Weights of a small GPT-style language model, trained from scratch on English Wikipedia.
Size: 14 layers, width 512, 4 heads of 128 (1 for keys and values), MLP 1344 SwiGLU, vocabulary 8192, 42.3M parameters.
Each number is 50 + 12 x the weight over its row's rms, rounded and kept within 0 to 99. Layers, rows and columns count from 0. The size before them is the row's rms in percent of the matrix's.

# layer 10 MLP gate, 1344x512, rms 0.0927, rows 582-632, columns 64-127
099:54 52 50 50 54 34 37 57 44 44 45 76 42 49 52 43 25 33 30 55 41 62 33 35 32 49 68 65 49 41 52 69 46 75 38 29 48 43 56 49 49 61 49 66 48 33 49 45 51 49 48 53 34 52 53 48 50 40 40 65 40 59 49 69
101:34 42 49 52 41 54 56 48 42 41 49 65 59 38 56 46 48 55 41 48 41 60 49 54 55 38 31 83 38 52 42 64 50 62 49 54 45 50 30 49 68 45 71 54 68 42 64 66 31 34 41 84 49 81 42 48 66 49 58 59 33 40 56 63
099:53 45 42 60 44 67 32 79 53 49 69 72 48 46 54 54 63 48 50 49 56 35 53 26 56 54 60 61 55 49 46 67 52 62 50 62 39 80 64 62 50 51 59 50 47 61 64 32 56 53 58 47 31 38 53 49 53 52 46 45 59 55 59 50
106:41 31 48 59 42 47 39 48 59 73 25 34 48 56 43 55 86 28 59 62 55 28 48 54 71 41 59 36 33 56 65 56 57 51 56 55 60 52 53 32 33 59 56 49 10 49 50 38 65 56 68 59 57 66 47 32 66 35 47 44 65 42 45 47
097:46 50 71 70 50 33 57 43 81 41 28 53 52 50 43 43 53 46 55 48 39 46 67 36 60 68 44 36 39 49 58 32 64 47 48 56 32 62 52 60 45 43 52 47 30 44 44 33 46 56 59 50 42 26 48 60 53 80 27 55 39 58 52 25
097:26 58 50 42 49 33 35 60 48 41 44 67 35 73 56 58 46 26 66 61 47 21 63 58 51 54 43 50 42 39 41 50 48 59 41 57 47 41 60 49 42 23 38 55 58 56 60 48 62 31 46 40 42 28 66 46 68 34 45 24 44 45 57 54
107:52 51 54 45 58 66 74 40 24 32 23 53 27 34 60 34 36 52 34 49 47 36 69 45 60 65 40 56 67 51 59 56 44 47 40 53 56 51 70 54 49 49 37 55 46 71 22 40 64 30 57 55 43 62 56 36 45 34 38 34 77 66 73 47
102:49 47 52 52 24 44 43 43 48 59 53 40 60 34 35 63 39 52 50 76 53 25 48 39 34 50 43 45 45 42 64 62 27 46 43 58 43 63 63 57 66 58 27 55 57 65 56 53 36 67 46 63 65 54 63 36 53 48 43 56 44 36 49 32
097:38 46 57 43 53 50 54 49 51 40 50 76 33 58 46 27 58 58 10 51 44 48 43 71 44 40 44 59 56 38 36 45 55 64 70 30 38 42 49 48 64 48 64 57 66 38 31 47 50 42 47 41 56 38 46 43 63 62 29 61 61 64 42 32
099:66 57 25 52 65 62 56 29 49 32 47 65 49 61 29 60 58 37 50 88 49 34 52 42 34 68 44 37 63 51 40 63 41 51 68 53 55 46 54 73 40 61 40 45 59 35 44 63 69 55 32 55 34 51 30 47 56 52 44 33 57 61 52 63
099:21 54 54 27 54 46 68 55 55 37 52 56 47 48 46 58 54 52 43 42 28 45 47 65 43 25 40 34 45 50 53 34 39 53 73 47 49 55 59 41 32 62 24 42 46 40 43 40 47 45 54 41 41 57 40 41 36 55 27 60 58 42 62 50
101:40 43 42 63 35 61 81 59 74 68 58 56 43 36 48 42 50 49 48 43 42 65 27 57 41 59 59 39 68 45 54 48 63 75 54 53 56 37 31 47 49 46 40 67 45 56 34 59 46 38 45 51 45 33 26 33 46 55 71 50 63 55 55 58
103:43 56 41 40 54 64 48 54 50 54 45 47 55 40 57 52 45 43 58 59 61 45 32 48 43 54 47 78 51 62 49 60 49 58 48 49 62 75 33 54 36 58 49 50 27 65 47 43 52 60 67 55 42 35 57 67 36 60 32 49 56 73 65 55
094:62 49 25 37 59 47 63 54 55 61 37 68 42 46 45 72 64 42 62 70 63 47 47 65 37 48 47 50 20 43 46 40 55 35 38 58 61 55 42 38 36 48 49 56 56 66 45 78 39 57 54 51 31 40 40 37 59 49 44 37 58 68 61 33
100:62 48 43 37 33 53 61 39 48 52 30 44 48 42 49 60 60 28 64 52 60 45 55 74 74 33 38 22 57 58 54 39 62 62 46 60 44 59 36 52 54 59 54 59 67 51 48 55 35 42 61 48 32 27 34 42 49 48 51 47 62 44 45 58
102:44 48 42 75 55 65 61 38 69 58 34 48 78 37 55 67 58 46 43 57 56 75 32 56 57 41 51 42 45 35 47 60 53 62 43 68 54 59 48 56 68 68 46 57 52 51 48 59 62 50 63 27 58 37 57 56 41 48 61 41 49 51 59 51
099:46 46 48 60 65 40 60 51 55 71 56 54 39 35 51 35 52 67 59 48 62 53 47 52 29 28 49 64 45 46 42 44 44 51 34 44 48 19 47 48 53 54 70 40 34 42 51 49 44 36 55 50 66 50 45 86 49 80 55 41 70 48 46 44
092:63 56 42 38 57 47 45 47 41 44 68 48 45 46 62 44 45 57 63 57 47 43 41 48 37 34 53 65 48 65 34 53 31 58 57 61 49 56 59 62 43 53 41 57 47 48 67 45 41 45 43 59 70 40 58 52 60 32 70 53 52 52 48 59
101:39 57 41 47 31 59 35 75 29 44 41 63 60 33 36 41 53 57 59 34 47 42 40 65 53 41 45 11 34 53 71 45 52 29 53 64 38 46 60 17 46 40 57 37 49 41 52 40 65 56 54 66 39 53 55 38 65 50 29 30 44 53 35 37
099:50 26 44 55 48 33 56 39 28 18 41 53 57 50 43 27 47 62 53 40 59 56 45 47 52 52 85 30 45 29 45 23 47 38 51 50 43 53 73 37 35 28 49 58 57 50 37 64 55 37 50 53 25 52 60 63 39 72 57 52 59 41 60 38
098:51 24 33 56 50 49 37 34 61 34 38 48 64 35 48 45 20 48 70 41 66 71 47 60 37 60 60 59 62 65 66 49 45 60 51 53 44 43 51 51 71 55 56 27 55 57 55 35 63 38 77 54 48 43 48 50 51 27 73 42 66 76 63 46
107:69 58 45 49 43 84 72 45 54 21 58 37 28 51 61 36 38 43 34 49 41 27 73 49 49 35 58 39 49 54 45 34 45 41 58 35 59 44 56 43 68 30 24 58 49 51 49 57 16 54 51 61 52 51 40 45 51 52 49 35 46 45 39 47
101:37 39 75 55 58 53 62 38 52 54 54 61 53 50 57 45 60 57 37 72 56 60 32 47 67 35 63 42 43 52 64 76 42 65 63 36 44 33 54 45 41 51 68 62 40 37 54 40 68 41 68 41 50 50 51 29 42 55 60 53 53 27 40 37
098:46 52 62 43 56 29 54 55 37 75 33 21 45 68 76 54 41 45 57 61 31 68 64 57 44 54 43 33 27 33 66 49 35 36 65 58 55 44 39 51 52 47 49 72 56 45 41 61 60 50 64 51 40 48 47 38 82 70 35 49 43 45 40 42
101:56 68 44 60 17 44 45 69 20 45 56 54 38 32 51 37 79 44 39 49 42 42 80 44 27 51 66 36 60 57 59 57 45 55 56 38 33 47 61 50 51 49 46 47 38 53 54 56 51 45 47 57 56 52 38 32 42 55 58 33 75 35 58 57
101:32 38 50 52 45 44 57 34 71 63 42 58 67 34 67 63 51 30 46 40 61 53 46 66 32 32 64 55 67 52 41 58 50 47 43 39 47 65 66 91 41 57 37 72 64 25 38 38 51 52 37 56 52 27 44 62 39 47 54 35 66 64 53 51
103:56 42 65 42 74 69 54 63 55 33 36 63 62 27 37 50 50 64 44 54 63 56 47 36 40 59 31 19 56 19 38 56 45 57 59 63 69 20 16 47 59 51 59 65 52 52 62 49 40 48 41 68 56 68 70 45 53 45 59 50 49 56 39 49
098:53 52 57 64 39 40 51 53 48 55 57 60 47 37 61 24 62 37 76 59 58 48 56 47 51 38 46 67 50 57 44 52 46 65 68 46 42 38 65 42 35 62 52 40 52 59 58 59 30 50 27 38 26 48 43 60 53 41 68 37 72 42 42 45
105:58 66 66 50 54 37 53 37 58 34 36 28 57 55 57 54 61 61 50 60 53 47 70 56 59 34 65 64 79 59 52 33 48 33 41 80 42 61 62 49 30 60 46 66 42 35 59 83 57 62 59 60 42 35 56 53 43 38 44 49 49 59 39 45
098:41 67 46 36 41 70 79 44 63 71 51 39 39 38 41 41 23 50 47 37 49 55 72 38 60 56 57 67 45 56 64 43 49 62 84 55 53 44 62 47 33 72 49 35 43 51 34 28 42 52 58 57 57 35 55 56 71 42 48 51 56 33 57 28
099:40 60 47 59 26 42 47 57 63 49 64 63 43 60 50 45 70 56 54 42 74 52 53 51 51 62 77 45 51 34 41 47 28 60 43 64 60 52 38 23 41 48 63 26 39 43 42 40 36 33 55 50 55 55 47 56 47 47 45 24 25 43 61 65
101:46 34 39 29 42 52 57 43 49 69 64 45 43 50 45 57 41 54 45 47 57 48 46 53 52 52 47 52 65 48 53 48 64 42 35 43 55 72 65 37 49 80 65 55 39 51 57 46 53 47 59 55 45 52 50 39 57 47 52 39 53 44 58 45
097:37 50 61 49 62 27 51 47 44 62 52 56 61 29 61 57 59 54 38 35 33 50 50 41 63 68 42 64 62 55 34 56 56 58 41 56 48 68 49 61 60 63 20 41 65 32 44 50 60 57 38 70 74 58 80 46 43 43 47 45 65 52 44 23
101:56 70 44 54 54 49 53 32 73 33 53 47 35 51 62 32 50 24 56 23 44 69 61 57 45 56 41 31 37 59 49 75 50 55 57 48 48 72 58 35 32 39 55 65 59 39 76 40 55 55 38 46 67 27 33 62 59 63 68 50 40 47 49 59
103:41 23 55 63 53 43 52 61 53 58 21 70 63 36 55 51 46 48 66 36 45 18 48 57 33 47 42 43 60 41 41 63 33 47 46 31 54 50 40 43 33 41 65 45 61 47 56 60 58 76 41 69 45 34 42 61 51 59 53 38 60 45 69 42
100:46 46 40 56 67 28 24 68 40 41 38 45 57 29 39 68 77 62 67 47 62 60 52 52 72 63 37 62 55 57 22 63 62 64 53 35 31 62 40 54 76 30 50 46 55 52 78 41 41 41 54 45 39 47 58 53 35 51 52 47 59 44 36 53
102:36 56 51 48 35 38 61 37 43 57 45 52 59 47 39 38 48 72 46 32 69 72 53 33 52 48 49 48 45 56 50 53 48 90 51 34 65 47 47 48 41 34 67 56 53 57 28 47 67 72 56 57 36 65 62 49 51 32 61 21 35 42 41 64
098:42 58 60 34 56 52 66 46 44 63 45 65 57 58 45 40 47 66 56 25 58 48 45 39 59 36 61 48 42 49 57 62 35 26 59 66 49 24 44 47 69 51 46 33 52 42 53 37 39 53 43 50 61 52 52 64 46 70 41 56 50 45 62 56
101:52 48 47 50 47 47 59 50 68 63 43 53 63 72 39 56 34 57 48 58 52 57 67 63 49 35 72 45 36 42 42 57 48 64 42 56 52 64 50 55 55 47 40 63 38 63 30 44 61 51 36 48 40 52 64 42 40 49 48 56 58 32 39 66
098:60 49 58 44 39 68 50 62 48 40 45 53 45 55 59 44 46 59 50 66 31 24 63 58 72 30 37 48 40 57 56 64 61 76 24 51 58 73 55 52 43 57 38 65 40 64 53 32 38 44 77 28 44 50 52 56 42 47 59 52 53 50 46 56
106:52 55 46 39 45 64 59 65 49 68 57 48 39 48 51 52 54 65 45 57 59 47 49 21 66 14 49 46 44 58 60 54 56 42 44 57 51 44 45 59 33 34 67 80 22 63 46 54 48 47 44 62 47 50 45 48 58 48 65 50 54 44 38 44
094:60 60 37 71 55 34 42 35 59 42 51 62 40 38 26 49 63 53 40 61 47 53 56 28 67 28 63 38 75 61 54 43 44 66 45 24 52 39 56 56 56 42 58 55 68 58 42 50 38 63 23 69 41 59 51 56 39 59 52 53 57 27 51 69
097:30 69 46 36 40 38 74 48 63 41 77 38 49 51 45 52 47 39 52 51 53 43 46 58 53 63 40 65 52 51 75 47 47 36 51 47 43 51 45 37 41 44 56 55 40 36 60 50 84 44 57 27 62 66 39 62 51 71 69 44 40 40 52 47
096:27 46 66 35 18 38 44 45 47 43 74 29 37 64 34 60 61 44 78 56 56 56 41 55 52 57 51 64 35 47 47 59 70 79 41 66 57 59 44 40 60 29 42 49 52 31 50 57 60 59 69 59 41 77 46 45 46 34 50 41 73 61 49 65
103:70 39 46 54 45 43 65 40 50 31 54 54 42 58 80 51 56 65 54 65 38 27 44 50 50 46 49 61 47 47 39 53 47 56 64 56 32 43 66 61 58 40 59 52 41 33 40 40 33 50 46 51 46 40 59 52 62 63 75 52 43 51 47 53
101:66 55 47 65 47 54 38 54 71 57 39 57 63 44 50 40 29 50 44 65 60 48 42 40 53 38 46 55 33 40 68 40 81 38 63 68 55 48 57 57 46 48 41 46 63 33 32 49 67 60 54 62 37 39 49 65 47 52 55 46 35 37 48 52
097:26 76 42 52 19 55 61 44 59 60 25 19 51 54 21 46 50 39 34 32 42 68 44 53 27 54 48 41 47 43 40 56 38 64 54 48 50 40 42 49 34 43 53 49 52 35 54 53 85 48 51 51 57 61 32 46 36 52 54 41 36 51 45 56
100:71 71 49 55 45 45 26 48 44 60 29 53 48 42 51 34 51 69 46 27 67 54 62 39 11 35 57 50 26 28 22 48 40 63 55 37 56 34 46 47 70 61 52 57 67 58 24 48 40 42 56 43 33 50 44 48 44 49 68 49 52 43 42 46
099:45 46 53 57 59 39 47 48 49 43 53 38 53 63 52 50 45 37 51 58 50 62 51 45 27 60 40 35 18 61 39 63 67 51 50 47 58 44 35 53 43 50 28 54 52 49 67 59 53 41 45 58 49 18 33 62 35 66 43 64 38 63 38 57
096:48 23 56 35 62 42 34 59 59 72 57 54 63 30 50 49 43 48 60 59 35 41 36 42 57 63 35 35 43 50 56 52 48 41 73 56 57 35 42 43 44 51 59 46 41 55 57 48 43 49 68 42 56 52 46 19 35 49 59 60 39 62 68 34
097:41 41 64 47 46 29 60 63 50 58 36 51 57 43 58 31 46 34 53 10 51 49 54 40 62 42 33 42 62 43 38 62 31 54 50 52 53 56 52 60 61 17 33 47 61 39 76 66 53 60 49 48 33 49 28 63 64 32 52 49 58 40 57 32